Weights of a small transformer language model.
Architecture: learned positions, no biases in attention or MLP, tied embeddings.
Training: a variant of SOAP for these matrices, 2416 steps.
Each number is 128 + 24 x the weight over its row's rms, rounded and kept within 0 to 255. Layers, rows and columns count from 0. Numbers have three digits each. The size before them is the row's rms in percent of the matrix's.

# o: layer 5 attention output (transposed), 96x96, rms 0.35, rows 82-95, columns 0-95
# v: layer 5 attention value, 96x96, rms 0.414, rows 83-95, columns 0-95
# up: layer 5 MLP up, 256x96, rms 0.494, rows 0-55, columns 0-95
# down: layer 5 MLP down (transposed), 256x96, rms 0.311, rows 0-54, columns 0-95
o82 119:184163121134157111137141102123125118141122156129087113160172132156132141078152139110163117139112114135169114076105164150170156132146145116125107104118107103126142138135143099115134118101117106122097106123097097089105138143167057139109134124146102093142100139120160151112129143090100114133
v83 104:115131162125140164140101121160119111120113158110118115142116111123100071093129147141090139159176183137124125118138127135146151157135134141084128131150119148098126097119111150167128128139119102182141130102160148113105091118128098091196097160136145158110111126126128129155112124065137104126
o83 097:165162080127132082108163148114125138108116110168185131102130131127156129142170103130127110116112129138134153139089123113131124118112129118163155105089170106130115141096110108106154077133146143080123116139108093096099088100140126155080125127098155094158127148103116096118136108161108128136
v84 121:165110151092171127149101127115130121113116123121126121167151119113130122162113128195146148165126123151130099119127147168114100164146139133101117093150095146143143117086086139136089164109127132081121107156142091115141141128172108073107110136165092158123121150145128099139155101128133096106
o84 114:112118114117108079085145104117141148159148140122124114106067153143118150106173151073157126113115126113106191116147129131101143110122096148135130146119156120114131102157137125158120119141144148146069140124159125118143109102097120182099127134138138081150167081088140125132123154128135144149
v85 127:134139104096137176122119121122136111133123088147140122095103162113151147109124126119066095091136137127125109131115140158089098161100123140152128149138163107105150177128146073096104130123154142150099105130125103153147155090116144117123124152158147136119091131129142148159177097085105175114
o85 107:155092131150132099131114130121123151111089184118107151157168121124091076121129137100173153144153146111171117143101090075148145143147166125070128131087094149133133140155105138144147114105128149124153139116133132112122110126120122105169115104084109132119152125143125136104127174155155089113
v86 109:183178124123136116135142139108124088124132119129141098122154126086167120144117106116103152139116090127146149148140169167172088134133080131156119148160119117119135125128085127166113139083124106114118161163126165126115124125108132119134114125141090114177115139108180156103120105121067112115
o86 104:100109130127147116116140164116149152126192163119096149120117165180046149128090145154140118119151146167114105125133093108102145160145135143110137136132132127139115127118112131139144109163154177160115127096120123138116136129122159138136157152118174133090128115140114120184130111165171128126
v87 121:155105165128165110163087164142120131142127175117121130112128115152164120118135111101097127130121161147130099119120119088129130157102189160145138117149145120125127113130146091146130164163131121102105163141127116100159152142125116142101167142108113107127143127095083158097126098153149127048
o87 103:103139118148112110098149127129143152107141125120103137127138116113113112136112135166186136120144102112134143107111118142147159106139055093101080084117119122140113129130131126115143104157133110129145066057109135161122132125109105117122093086129119125147146098145140127162161141092073141162
v88 114:097153155177120096138140100120117154144115121150146139114182107091118131137102121134151130059138123138153074133144138089148124140133143175116121121079122111167091127136137147141116130127133145155147121097147106127102162183162132107117172104112134127169145082138133104111117149128117162111
o88 121:130132130097088148105135177147122123097165135105139103149095130124140152146114135088109106174134102119151140140134151184127120120129167074107144128139182098085138112125143128120179149143145124096151137140105170153153157115095115167124091148135135123100095155142116173141139130125125099143
v89 131:171131144091176116119143120160160146100076164089095144145125141132083114114145098127139109110088128122144134143106134157109117139106169133152169127156170151125122108154078147159137151095139126095122122148085119140123129131147132131126139149113125146074113160112070119119133133099107103103
o89 108:117094127133100150105115106150097131137176140160133150104139099105125119144174139145159145138146105117122105102156119128112127097142115131139078132082075155117155127077158109123110105134146130154107102114166155124147113132160113108123128157165106106192167109124163135103129107142149174142
v90 125:148092122124115131092118090127144098119135160179139080146161123138104105153121138120134111124138134139111170100138151111097105144128142180095112154163108149150117178126109085168124122146112140105168118167130107139120098154140100149142082142139093129092087143133171151125110114161132108136
o90 111:145101096122162156165154168131119163129118109104127163142084162109147150111146151137116135116105092134113106159122125105098092151149124100148168115092115094158106119127141181105138133105137132134074143082113146111128146112116124114106153113142170094134131131085077125143137126116139166161
v91 100:171088133152106136113137149109129107129138123112154160166118117081133126087139121141080128111137106129134170136096118145094109109127170160133101152130097111147157126130130139115120138128162125150105128137084089145192110172145111102134159107093116109159150107130183162126138081129133115110
o91 086:122147113082155092175116131143144126116154109182097120129126124104161136102109125083156122104136181166155079086134109162123144160145113118084133114124102137086109147149134115142151172130114135131135121127100157127121122122153144158146114157170147148102134117158112126169108162117163147146
v92 114:118082099138128107123162128179149138099124139169131150087126143103138118129112133164121137102118097128148095133146132137131148116133129144163183090112200108113126145185122118125110104099107115127159112130170166128134121085128126086157110135119096113158112151147115125125095153150119166103
o92 110:159093136146118180167126125128097124120163148089147132147102120177116129131117149109141107155132132093094123135095126127163124129117127098150075150167071164119131129076147143129129108113187117122110136133089127140115123110145136141116145152154138108110102126146123117145178182115113092149
v93 115:094133105140126129135137149129129122158128136106185106140097105139157082123102146112158180142148177121122123132130139086132147110090144149091072106156124138148146114099133125130153140182154128108099129124112165160137151109095111121140151122167193135124122109121124105104151142167142105154
o93 108:158107099142134133120081105121140173124093104128115141126137095153127148079121125116135138140137105144097115078160126145083126153110115103163186120069144100141092136168113117099139138132110098150144107149115140084150116148133118117102128115110105137147110135130133114168124134123048120112
v94 115:111160136115154107126089142151097113174131146134072159133144164131117117147088162108135124107090109155113152102156127118141124145153136110088136130115109154144166144134113159104146163120068109109157106095156163153128118092134165113115066149145103130129126138143084137146131146126117163134
o94 106:181125137168110153131160105165145154112118120145137132098109116117114121165175091104089122146169094102121142158114149114127123129119130138154110121162104103096111107134152103137113124157183134153118158156102093138103147150109080134136153116082148118133117110115181111122145079137118113100
v95 114:173088128108137142135118118151114086075139119096097121147167110126122100137129155115142114112159121129111144148120153100115071105160159110098124078119134142140135133125127124125128107188118122140152155138088092149165125150154114156180127081119104167155135137102140136148107126158138089134
o95 101:091149090129156122137173082125135120138121103183066097112125118116155176100107085127109095142100120117120116125122113131139118111125165107155116151121100124121104122129112123127127127090125172128056109137152150119094147111131117142076126131147129118108150145128058128116155118114115132134
up0 092:154097150143152095075116147105122133154101115128111104169165145168148143153138118108100126108137091149113115133113111123164115140159162131089077159130151157130146116170153109090116156122120130064170137163123119137164094122107130143122165153162123158127102118117145101107111127150128134111
down0 105:144162126117132136135111174149122124139099135121120179156099128164063098152107136114152102103103139158139064136136107142129151132120106142170153151138117106132147133121150113148173131111121139148107140063166133100104141131111146126086107106096149171096150152138126111152131159141101135112
up1 086:155082114117107144124133159137097139111130148123160115116151060172149142125076127144123156122137108124146131096111124149161140094116142109103184091098125099124109129144143172136108123166135119110143115135143117109151157098125131129086120089103161115163129121124065118152086120162133113142
down1 084:108114151143083110129117136114156159146119117115146111115126116080140137130080102088132169118155169127125152175084086096093101097107128078124121124172137145143071139157140114127117132139157142122159131135093142116133114137120096119173088108102112142112131124107127149127136088161161147133
up2 094:172105122135110122090121129128130170134139124125113103114105164125127110132123123169105141124118151075108131152113105127112150141163123105129149109146152078124116090163136156085095110132136107126133150144070136144156094095109088166127093137126120131140125148156117146125118059100169166099
down2 093:114101141088111129142109120150118126071150171164136113069128152166101162120089164149114109130103085110115121161131108155145102119114103128100150123117128125093148130163143124186117145122142146149133123146147135161114097117106152139141126126138156168125124149149165104144166092073119105126
up3 104:157140094115136146142134116155104155142118103104082118126143144119131121139112134129120156117156151110099102118129158133092115135095095124140174129149171189162118133116150176156080130109135183105125112115103157120123130136165122146121119147097140121099085112175101142111091129117075125099
down3 074:173130143120119126157116098153143111145137119133153157142067119118071156131119136098154141122128152159149086103201148109135117129129126127125142163135108100139112147140162134099137154111083123148077131137171118099114138154156143098126097098117089113096148137131103107092140155111133099111
up4 095:141133177170110119093098166139097112126117132128129144143161100124110109136114107098149142109174125119131146125038117095137123183126125108151125097112093181133148167136107140136132135119163143128137149138128142116114170149059106137139114109092151123111118147140136106140102141144150123125
down4 094:105123141141144119149138141141143124108088160097075133121129129101129142140125126090148162141132149150129141122110172115131102121140097092129125142089097115143123122167123168152110189106124144090105110104124103116113100187130114125082090136148148091104114136122162141153063135095145118103
up5 103:127152150139126143118104196148138155121155083126098124111119100161158124098095134099119134111142120143132134170078128098114127093103109087158129118122164159151121106083117148088131176118108145126090157096094126156104132097125145132121148133164188146127127144112113121128136139144134168146
down5 102:101114120126134107106097155099148131154108109151113119136134092162086167130156169158178153133078144135131103110093157158105159130140166143108129109141123148144140119068120125148138159169108143136093123144143094102117159120114148086139159119129122166158133142112124115098113143132098106081
up6 094:145151114117176160120143160143133134125098131154082085157137123133134119097100129124132103126080130143128118095154110117157180170123113089081133123107155115110162096158129122123146119158112131107089138094162142129139164123094099133122128135115138180131109128139112162067115105133111164105
down6 086:121119112134100101143154176085159144146123125128145109155136152137175131096156137134102186116115148099186123109080126126111118135110107167149139091157128138166143146110119154133114126141180132142148124116115114123159127145144124128133082140135129112162119122077113088166160168130139138173
up7 092:128147119125155106155117128090116119153098148139099146170122117107172148129148120144104127112146176115094096171139070196107130134107156103175145120111096130130116147161118099092146125090158101105107139114116131130085130136132146099151144143099142162125098105110108119133124142143149152169
down7 098:106117117109142147135161126098137130110106105147162082158156123136129141140115185123125117069144094123140136140131125091064113081148134150110115075107151164152132122153159105153138157127126120158109102169123138130139120113129113151088104115148165137106118096159136176108087124123145127114
up8 114:195112152144129135118155078129147124131115108124132132164170077121141112144142095136120140170159090111132138120128106117148133163158115125108075153144138161150124133118136127128149108137125112114140146116149086042149127185139077160150110102126134104125150115139127129114126135122136099147
down8 107:152101146171132111153105113167110094129145120121084078109139145126126109140127151170151124156103145111134113098118112163141094077109103102105118106107130172112119137078126077128150144137129148107126163120132154135156110086131118172092112181160126162122141105123140105106127128100108103126
up9 103:144145141130161137118133145127166145102123137117081171148153130121117080100091119092144140102104120125128070115162107114129127111138110112102126101130117129129111137140148141124134102100076165177124100107171120120145124132166183146136096165109128136123153147111100129176098169093137156116
down9 088:130151092155102149152158127145142117126143165155098134113097185120100069136124144103157148125152168119107097098157139121127132150130105126110129174148141107151128149100117139125140148104093160111094151112157158164106089104125117078105144106150167103151120134162131117117123161136168107114
up10 104:129148120135100138162125119131106154139125125169109134124119093140132113142110139132156123131128106086140143141140070107164122110171176123132098070077096165131129153081090134121124152121103132123145173121141123165136131096138098102120138123136100118120149143136114144168086119168182158108
down10 087:073113139115157160097122134129135146108110109156165143122121161127121125154129094153127115125083151140172134118177138138159130122185146099108121158141098124140125134151185104115120105132195151123107122126117111134125092149080126145109105114123104108127158103104162159114126119144091124083
up11 104:115134127140106148126097108157133139121167118087102174104136125157125155149169135146091140135128114150103091121119143126101094140137123118126133106163169174159129127124158124072108143112125108082088151141124102144175133168125132108158153087116095145153139136137122151112130090152175174124
down11 094:156154103113129128121143149146153155104146168138120158151148149136104127137145099104149155133087130120131101120121167143085102133084152114124148103103118130108077113120111126115113119097156079069099157124107103151123114118124199144129125147121099164140130129096125140126106113170126186146
up12 094:163086114147093111118148095108103103139157120074167133159129091081175166149136130146106149105133110085115117142095153122145096153104144145132156100143072131130090137098116112128117088119122116128109119146128080118168150137142114139123118145129150146111176127118127119129112094143174120128
down12 080:118100143155115134091116110131102164118144115149152105115131140157117166165137116160164101157141119109141110118084169130142107158133124103113106132105104162155109099054133190111068151117134119088100130161146151119121119094179110117143120112141122135113125125122132131119132156138163095110
up13 064:101135093127127145173132124156105105103146080152126112136144127100139122132106169168147126134116119081118119139156112159135170157145101162108124155083159128120118111095121113120124163108158142108101120118119133125175129127118138066165122115198105131149148175149135145110164147123134146105
down13 081:110123088086101135115121111130127117137109172122099114126094093153135073120109143112097124080149125116125172096143105155093137125082129097167119110140144087097144139114104147162118104132118132195124111130108155142101119145165125120087140106166127143122154122108091114130126121146168121091
up14 117:172159114156122157159144163139097139145124135121088129140142084098132065151127157098137133131137131139099104147113141130132157099137084098137092119120138142125148142100108111131121117126141167148165128129101109069134158137123127160128151082141196135112177128107167158122146110141118132112
down14 103:132117115136119125145117131121090143158143122152112121137090094171137096144088132095108141142134153144100127111167178144137159079097114115109117147104124099124148122129077103101121121111086090165168136145138109134127139098137142138148151097092154152117197108117132168147157103144126120157
up15 102:132110189143116139105133143132163100121143122096134144163130144135129111126124118126123127126113121108111146082130141104155160158115124122088132096165109103138174126109074136120135133131071138107140131154112131155187177120115126130071117153178138148134089137102115091156079141120145149135
down15 087:171114102115150186148112093127168098150133090137127133144147177150105142123127120130074110135139114148124123116073134071134128095106113146137117132157118079132175158165129104132117133117147160119148113125126165159158116134123119117116138155130134119135154108092164138098098152084108099119
up16 105:108152128085114152110107124123111108162124163103109110130146144149105143103126139158123091121172112107161150091112124125180175154111124141118143122138072122099120147142129153156128113107082165120119125212124158121113153132130122102145143160112123118172139139108176129173119123122129110115
down16 100:126065107132112111108151088180110131130142121149135137144096132064117109130127132147134131099115138131108148125142127179100147147102110122145156103126137108129129144160131118101136127096161176156141130137119129117123074076195118099153157117089122114125120114083118126116128151108116109174
up17 100:127125168143112110123132154120117078109113129128100148109147152116125123102130146172116124112167136121111144106095148133177095131178103145210133137142105116125176111087107155137116164109096076121148124118125177134176118117118136103127116095133116140136118134146111096136126116147118178145
down17 081:158109137135159103143169108095134106089122112128120115162142105123139170115111112145137165118148078135106142110133126154174119117134127129144110091103148093139106121166108109119102099112115115170104105173130076134112143098141127115100135169168094144122096092158089148160129089116135154120
up18 102:123109123101148126109135142132081159142112102129110153157140111138080142104117087113129124094139095152150123133136120093133113189169115163100135145081108115100108108130148136146100112142071142125130128121093132083111117137154147163169165116109140147145157100099079129100126147153149157144
down18 108:160138136159121121233111135095134109110123164145112137108117126102105136164121109165124121152166106168113127144126102107151103114106142095114117091143151148130147135134113154130128143172149135123172121113126156116129111170114121138131135133146156121066116131099165086137142151140124154157
up19 112:123114128148139182161165117140167085076078124102145098140118087126136086108150096126155078137152107113088140118118131106172149134127121152073106110118160135131113112103121104165129102145154169114125157137143145111161153141108128102107131184121145117128132130139144130123109122135110165123
down19 099:127120130104142169165158102180134120095089115117141098126143114124112163107165129138141101133133087134119122109123159110166115137117136109086132075163120124149131152124129112136142096107107147108102126180132126157103128170109153087126072179141129091121150079127148131151118148142157151131
up20 111:168129108131130111090104112112159142106073147106145090122156118159149138123138094162121109157141091090122161114118119154135118131125155130115138114122162134096180123153113110112138144113137101144153129117155180110140138145098118141143089178172122132104104114080157084154090123110142158127
down20 109:157117103125114176104117120148105134142129090215140134140107119143162128117151158152157096166142112104120131159096150125123134155089149151107128147144171181154117077124146129105111128096148153107110133133130139123137094122142132112129155135112112128098126116167156152125108143110064149133
up21 084:117134081177130138123074141147115122113137115124129103137109163113119109163177122095138135131098158114110137153129150114128148082097128105123183121122127144157133123139150133140175120085087086134127132149145151131153095095090132169102138116151131105112095164156153138095119160127099161103
down21 108:154144181168143090122161155127110127115104146127182106132159110120129120090141158141113130150168137102148132146170110152137153097107126121128109146104118128109100082107143137111128110111113109173168137082122120149086135164134134094141124105105093114134149084073122126145097126119158106110
up22 094:150111124110134141136135151123143088074165119171137074133151102099100071135131135125130139119131113104131093146133152098117128140158097151171117117141153145102140129072157155130176104120133109107145109127144125122136115128144133158122161121124163088151124133109122161094122090165095185142
down22 108:136167153067115121165088123144113128144143116147124148132175098148118119124106146135134149141157148110130122148097103110117139077123144128125148126111143123166114140127155144136116115079123175133181098102156157122133154139173107169089173100094103159153123096102129120130140120173126134151
up23 108:121142160146108085109146136136144131116174100164113120095108121172131115136109136112134116101107178162146118112091143136105156098128143104131127186141117114117142119111140118142185101154128141085086156184106090139122129147121131131145140112160090141144125120123144133123100168148071139099
down23 093:164109113119092128157134115111145134137115153118126119160107110120122094094102138113078110183177113102100095140128154137159095120153114123179122122150129145105124096178125152130118152125147104112127096158142120113130120117142065101132146128091135107115132131129148151137141178160166090087
up24 084:093103117099106148121128131118135168176134116123119162122099116084094110154122163111131154127159132078094077119125114113105144131138107120159116139133110111114136134164143141137155116141170079134151145108108139117167099144120159113153151101081156115116083138110136072106173139119149155112
down24 094:109179104135111113133195140107098107113085138121123090114175151121147135146116085118121101112059106168150169134124133112153150117135127137170098142125102132138126145158101131199129136094144159144151123145120120126083135133147110159113130143156113091135136113158140111128106144141139127120
up25 112:143155111137135113110087115120166127113160130162136110165141127118131111127098163143139154137135102132168110109141120145141128093102123104086177136129190137152107067135151135129111130158111117108119110141111150100120091080120135178095084149114080138110102137166143130105087150126126115120
down25 103:095126140161117135165112134061169156128136138143152110090153153116119114112087145150115138124169133123142132119135154101170125077161114146168073116193135140106118108103139135149129139127147109137150131127123094142123128108142123148136097113100168105151167120132124088170121136166143147142
up26 101:114110126129145171122102123146133084118114105139156065153121113095107180152104132089098114156126089149125170171094139152122103138099159154141111141148131161120117114106150143125135170135153169146112102161119127134108117113091111102159143152099113121127106128115091137105091097117146132082
down26 103:098120129104166131118113102135127159123120107134155124100152136078173106089112155092169124142169146132122118116106175133135125088137125112128118119156166170132144088107164148103149142130161153120110082151126143122127138184098096121181112136118102145145131122096141105149124133115118080097
up27 099:141136165152111101109120103102139042123146149109170114114091119145169123158104145131129113090161110137134135116134095118158118113069150093141130145100129128137143166127121094142097127154139145106143138163167155134153129120095156156133118177147156147115082104146139104138150129108143138123
down27 113:151157121096150112128160128160138111127106099102112142159104139130100135161096118115145189113103128144160129101182146087181111070128117084165135116105129117138112098078118111114125125156125124099125129144127142183118121109107116140110118116161152150113128172158144114108120147122093148143
up28 096:146093082143094090116137147138096117148091166083138133130136112138099118127114175151148119156148070134142151121141123104146165094169118145096099156142103123112123116148122157147131127130101124147143113156126151109134126145090096104176110112107118136130161182159149161110106142089152128149
down28 085:087117123143147160096120097101158090127147124121144126079107184090096158133126151156091168168143112159122121159132110152158118132097114125085146111124128159112122121093126109086101154127107139163113143141140149110166123113106136147098125149138128107162117096123116114103141087171101143160
up29 119:181158151121093110163110142120070083146149143128103128152109118123130131102144138124126152152125175106070106123114158139124132128139114110156108146135118166137107127097145085148125099121120158105065100117131119081086138131126098125124140144180133143127170164161130145106132127140126160124
down29 101:123117099086152173083149100103140115160155131122148128094165174173133123126163105096092137128134134135119159135112154136123116077120156112151139094137131116143136096129126114079151146116145154091165140121132120163129154098132153167122121124108171114140148098110153080155105109146095115132
up30 101:147153075126179116143150116163164145145040108165095102087124117129167091112123124133129102129097098150105106129109119143119106134131103118155162096127151108115117168123135154112102139103114122098113131133164119112125165102098130144075145137088139111135111134110143134168112135138128139139
down30 091:140141161101131114123117128120112108081094081091088125124129089137131113131139140147098157142141170128116131136093158118114129162129089121161174124144099111130180142146131127172148154120120122107100103122075124148145092138130106111115079079142150095143146125130150123127118127143104087179
up31 103:191171087115143107111128086120107117193070142138124103152119119145157126116139140143137119065100104120128113086115170158136127119141126142125121154161123123124131171136105106134160127165130120128120116155101134116111119153108154132131073110120154163116120161099150138124130099086116122143
down31 107:088147157149128143096106138176144094150166112145169145145086176128156124074158103130118126093102139126161143129154162104181102101099150150153064115128134138114095136138127117129126122104136131189098151141118155142101104141139131159095127113108127108144113120108124121124126129125098111123
up32 109:132110118126136131131112164162166111099100168112093151105142101061161138114121148122155150144138113129106189154129090155115077081158161099132144135127142157096097136117144140136145135098102107116100172112134145138154139112103139131127147160071127125116131165158151133111139131148120148123
down32 089:109099115135098101130134114173147128135141098108110163196134119119122143128131076124133120095144139128158131116146158156146131106114145159109162142132123134120121164110107122111142117173106088159122134138130130122121056097116140157127072106133135112139130090100072157122147117112094085145
up33 085:169144121131089105113120104107083086114163112107088121132152095102166125125120120134135123078121181157146128167123103157151127143092086127138109108139134142150151111121185129089148140093135153144126117128150126145110141131159127192138164085131107111110087103158133117122119112129134113148
down33 085:140111140080094096117161134133097129152160121098115113128141125117122175122107083130074148106148093118125122125164137091096110119117173124161147081113134140121100120154146137168152134112147118149100122113110107177136103151151112104082166110183135112090118091130123133139096147117143138131
up34 097:135126119142146143107141107144123149122165104113109125136143115091123105100181152138165132167166113112124120128149134116113150126104124112139084053128106106095106098123096107145114108159126109150163107094129126157104159107140133134170134128093119073129134087152106076139151116120110173147
down34 092:098117137137146139128091090109123118107068117133127134114108138161119112116145122140114113111066134121106106138152099151135145099089132126125096094114163134166150158164117147132117168151187162105124070129137126106137106083172127122095149113127139092115089107142119105150116143107117161145
up35 089:108121101076145132074128139143122129100128147139077137131104150140151153109137134128139145101154124106149168141123126095112144140111147132086103107150119097126136145150129152159125120068107150170082177078106135139118134104080135166160096120108114125130171135125098123132161138161109140149
down35 093:111138106125125095164132136067102138164134176094135166104108140118085131130127128123131103107124131140181109091154132149158128106169102129132154119111124126150146092120112123151143138116139163129172091140091132127100148124134125173119100108142143081097187113107146086135143159155118140115
up36 112:167120097147109093079112095179146090136150139103172102114137133172127129102151149127106103111137133152120138095124087087135116146144147113119144161129132137124130148097132171108134076100109128088116104166112146137098114148145124103168159159145130125086167109123168138120123123133103138103
down36 114:125128123163144121137103154105149090138168139125095087129168109083100097118132119150100116101112159158091099111116124148132134131122166125146117133116155143106111119091086129127142123126154094130204089075111137155121124110107110113123147180122161096126126093136106145127112139140084128103
up37 091:165143124140111116130164157108124136097150150149140075109106121119101067177153152103179144144128110147125129109073121119151169122162105100102173134140110117140133118102137130149112104125168134135125130116133088168117154124082130136126176176099112112132145140119130161104127123116142165123
down37 102:117145169081143093110128127146133115121121140116161137114134101141103148108159160139112156161112134181141150124139112102119113082121090096104117142147134104155081152080134124125094168153176090128114107124131134130133141125120155079164126128124065137140125123188128117123140155102125147149
up38 106:166127133140107176110112085131138079099110145172140124140108137132174136144143140142144122141133087159152119086079126168155105110152106133130106114156131146153150160098137091124073089138143091140141115132185117088121089126096123139115110133141147112109114102159107114139118160124131105128
down38 105:106179124152160118158110101128139131131138132118125100140135132137115138113120151108145169148140111141127129109148111162154120132142149141167115131107135155127110108088141144153130130179144127150121154106169088090137134121130090060156161118147092132110059140136103101129167156158124141075
up39 091:155118113109137133104089097145126121099105115115133114111167114139087101165109133143138135144145116151134135103130101105115122101123130134115063099118120210084095108143147155143140111098139118112151149154102107134136105139160099146144082133109172128123122129155133139133119096091185094108
down39 087:132107141093119133103145157115134135081139131117090091159157122137114143163134133140132155122084114162103156181150149136093121092138137138063165120133158090146107096131118117160142145123119165143097093139099136116144127104172107093130083099161114117130141114141132138134133115094110134177
up40 094:173169100144125101096152131103104118119118120185109092112174136158112094093146095125149126103122083105079093117140130157126118116103109118089132140151143158166129168149125087148103131167112146101140096128143104071138129133124105158130146145159118118149124129124124133139107157117130164146
down40 089:179177155119170136098145149115129116112129163137108103159144162117116115122145088119123126164146154112139134105129154144136080125152157085158100151115141075120117131146110118072123150117140110104103157103132173108100104146127137154113098140129130136142162085124113101142168148140146094097
up41 093:141144173106111120109118131141116111111115102130146060152119140117133107149146115099123151167180122143140158128125159168122128150156126130143118144086188122142110158125137182141153112126139154115120147126127124104074104098140108115145106136153080126116106117121111145117078117138062156117
down41 101:129091077146131149168156115147126134165135139164134102102090115113083115143122142104118128094098115119097110078100141101143148121108112136154101142128100119126102096140156138106134137123145104168155136106128140176146105163060152116148147126116140088138154153140169153129143158127166143140
up42 094:120097112113128140100135110102148133121111110092127120166125112147121148149148140154139139134117103124130118135101166184118162112092089140114182107112114136126125100097124086140087148138113099137124095196166145107118128101161120073120166174101147170125115098137119143109110120131094117117
down42 103:111144134117134100086161070111157134182142138151153121091146132139152146168118112123163125130129099097140119128140133105141151140122131153148104135117105109115094077111144139129094148101194089136102108115112152131116125106091114121112157128154124158113126174090115185129132126156162121103
up43 097:120146142134157137167114140167155131079126129096110112132135130124065128132136131102083109135155118127102092135148107157133091137140163094074152135180118113136123111124106172127096148112132117102148113156138102128143144186118169146146145137129120129135118159175162103157123129153111095157
down43 122:164123137094135133151139129114149175136151133140134128078146110098114149128132153128094130144104086128172089202135167139152104097098148092152115116095119094136088106114118142119117137118164113140113114125131137074164121143146118125141126109156142152165115098119105138134157082137146094159
up44 096:117135159135111131111121112145153105139154089063133117179166164097144120155084083164088121104127136110106127136102088170151101144109146078145155132149135170141148108124103134151124174120131116119093098118141107141127118125159156131135100132137123151114169128135123124159104122167139103147
down44 098:127073088105108133156105127137128138088136148115147163123110122154137164161160139097148127148156124113145088128143111142146123112111103145144159123082137087127159118150118101162133089144158105169079144124102140145113152132117094110095106134133059139131141151111095112123161161162111118136
up45 095:169142110127071139109093150137119147144145130109126114132091129172139114113162169110131144099137121148148108138123118100150132098147123108127134166090146125136143150162122134139188160161106066158150160134096140147135117146124128113180135128141133114118166108117144081175155094111109154138
down45 100:113163148120084121142116124094106123077102110075159136118160119122108098144124106094169124078131129158147124130102114108135152170134118094114094179120148148132148152128068133091123122080094122120124128081147154098134150108147168163150135112101138121103138122145114153125126138119127126143
up46 098:137146174130171152137082104163120099087130091136134126146177108146196151120106103154140090112145102114112135110114155099085123096099115105146101100142136123106169120125112136128136099124091086122117108118128124109136137136152132134138114130163132156106136174155134147126122126057116134117
down46 098:123127147081134162114106100188136146121092139153143143135148095117148167099121183144141137143182182148110117142126110119137101138105112163144163167117139128133141123174117123112145127128146170136085113137100129155159136170115114109104083100151112147151121114148145136121150144089160129119
up47 096:136153136161120109114078154111174131157152138148096144115135138119130161130104127095153111122121134160090094093105102105150117125133148115150172124093130101107102122148124174108151110143148123182093123131126115136146098126092151097177120119114159142123161149109108095193125129123150167119
down47 092:122149118103163118134134126143128133140090127103097092135123126147113172136135114082132094160184076083148143159137171120137105122127126119138122126104111130138121109128114149090128133107138098164108157120185130133088121118155087087083126159118163126094115108070143123115114137138093106120
up48 103:127132169110133116094123118123152090114089142128112118144127140146143138131116079121121107093121094183138146148141157103093180188119152133141162112135142111174122118160141131115147147122130086099158173113141134097128126124115142098110145123121133134154149157121076112095092141180133165131
down48 108:124118077129106135140173150130145143116099123151153171157143147130142124145149124156171118130090155108149140114137135140139123122144121103095114123104101154118145137137130072114095140137140168157136179141128139152143129132111058155128158080147141135148142137141146154141135107145134043118
up49 120:168116109143136136107111119164140114152128108136130126145181128128157171127106114135120095093150085118123146097099157155133126141091125137164138137136142115099090127130091133146082136056124149156150084161095136114166099171122120104139105118156063130136099147136144133123146116125132139144
down49 098:160136123095128175126120132147095138114102107148159082160095147116123127137137150135151156138115090100104159122142099115142146167095114094153171121149119116147153106155139151076135138077086155097113152152161104154146129115140136117093078123132114166143139119149155127109145113096166119116
up50 098:137144123153132128115124116124119183162109060148127137107114119164116107122151130090124159135129101105153122141115134115134104115144098176129102108162139144133141158107119121150146092130104123130119136124112071149114097136098174157132163134089178148143155100125159109070107176126139101137
down50 105:155156103108136126119122135163133101110150149136117172132106124148098147141145151098153156114106096095138168153153153128146110118110107101105159131133095092097120113155154140153128168119086126148097107149111151110159132148081150119164119141160087192134132153118136130116174176117154139134
up51 108:141119084107103151141155144098129136132184093103139115112129113113120134134123161122083122106128130143100138178143113102145149115151162099144169105117135097131114090106164137137159123080114159127106161120079154115120138128113138152132136161085175122091086118126121178140116138081128143130
down51 091:111095077139100161150135117143114111152071118142150116120170127101158146099120167159163147127120131138104151168166113116146131077116115116145139125136094140156124113118116136146154149161097160144102142123134096125147152131157138130112118129105131100148161075159154173123171120132167109161
up52 107:113107139115106116130086145124159092089118119143155087128136133153133118125099119118153135115104133111165142101111122128136145140131135102079162126157118193104092182157160140140129117141128110115106140149089146134133110134149129093173134143107155166154081092183103101118129139132109084130
down52 123:125083163121145125170127138117147091111130128147125117111136139108146167115115093074160135118135145125148125116173120143178175156132151109110109098155113141147152107116123139160100095173113124145066093130125127144126163114153102110137113150129066103136113144138118093145170138141117145097
up53 114:121146121144143141130148144145126101140096119161146133141138134149133136178088127192151116073116133101139138115107081131145145125120144107143121131092102116170127081110115145160141107109139147137151064089129113129173115149160130101085109102123089158152160146108120106094115160139139148118
down53 100:149144155157114144160125147155103119150144135137128117136144098101123137129163136150157131158128106156162131138166102129111106135121151112153139142173111075149154146121150130128073105111094135113085106160100112097112146117127154123149095119159089121071127131159110131194172157118132155130
up54 107:161114089121113139096127085136076113197146127125123127136092129122130165132196139090121107112104122113123120123168152156097096111141138123133106161152161162128097125136160101152141082151110121108137146156110123131151122107128080167149159139135128140164113105154140122171123138135139110115
down54 106:138158099168155153123095158120079090099136103161126137158123128160102147177126126157150162111117145146091115117115107142135147122169118139130140104087134117152097127171154106134135074114143146117174128101164091126111096150102136099102142111145158141122122118119112144146139162120150083097
up55 098:137131156172130158119112116174124136132157087119130133123159125144145144105129135125101086113110106151113109127130101170109112123110123162120108168169110139106103152127132131107148077114152111150108066161107087166081095164096160123091105144124143121125117157104108104133158128100112163132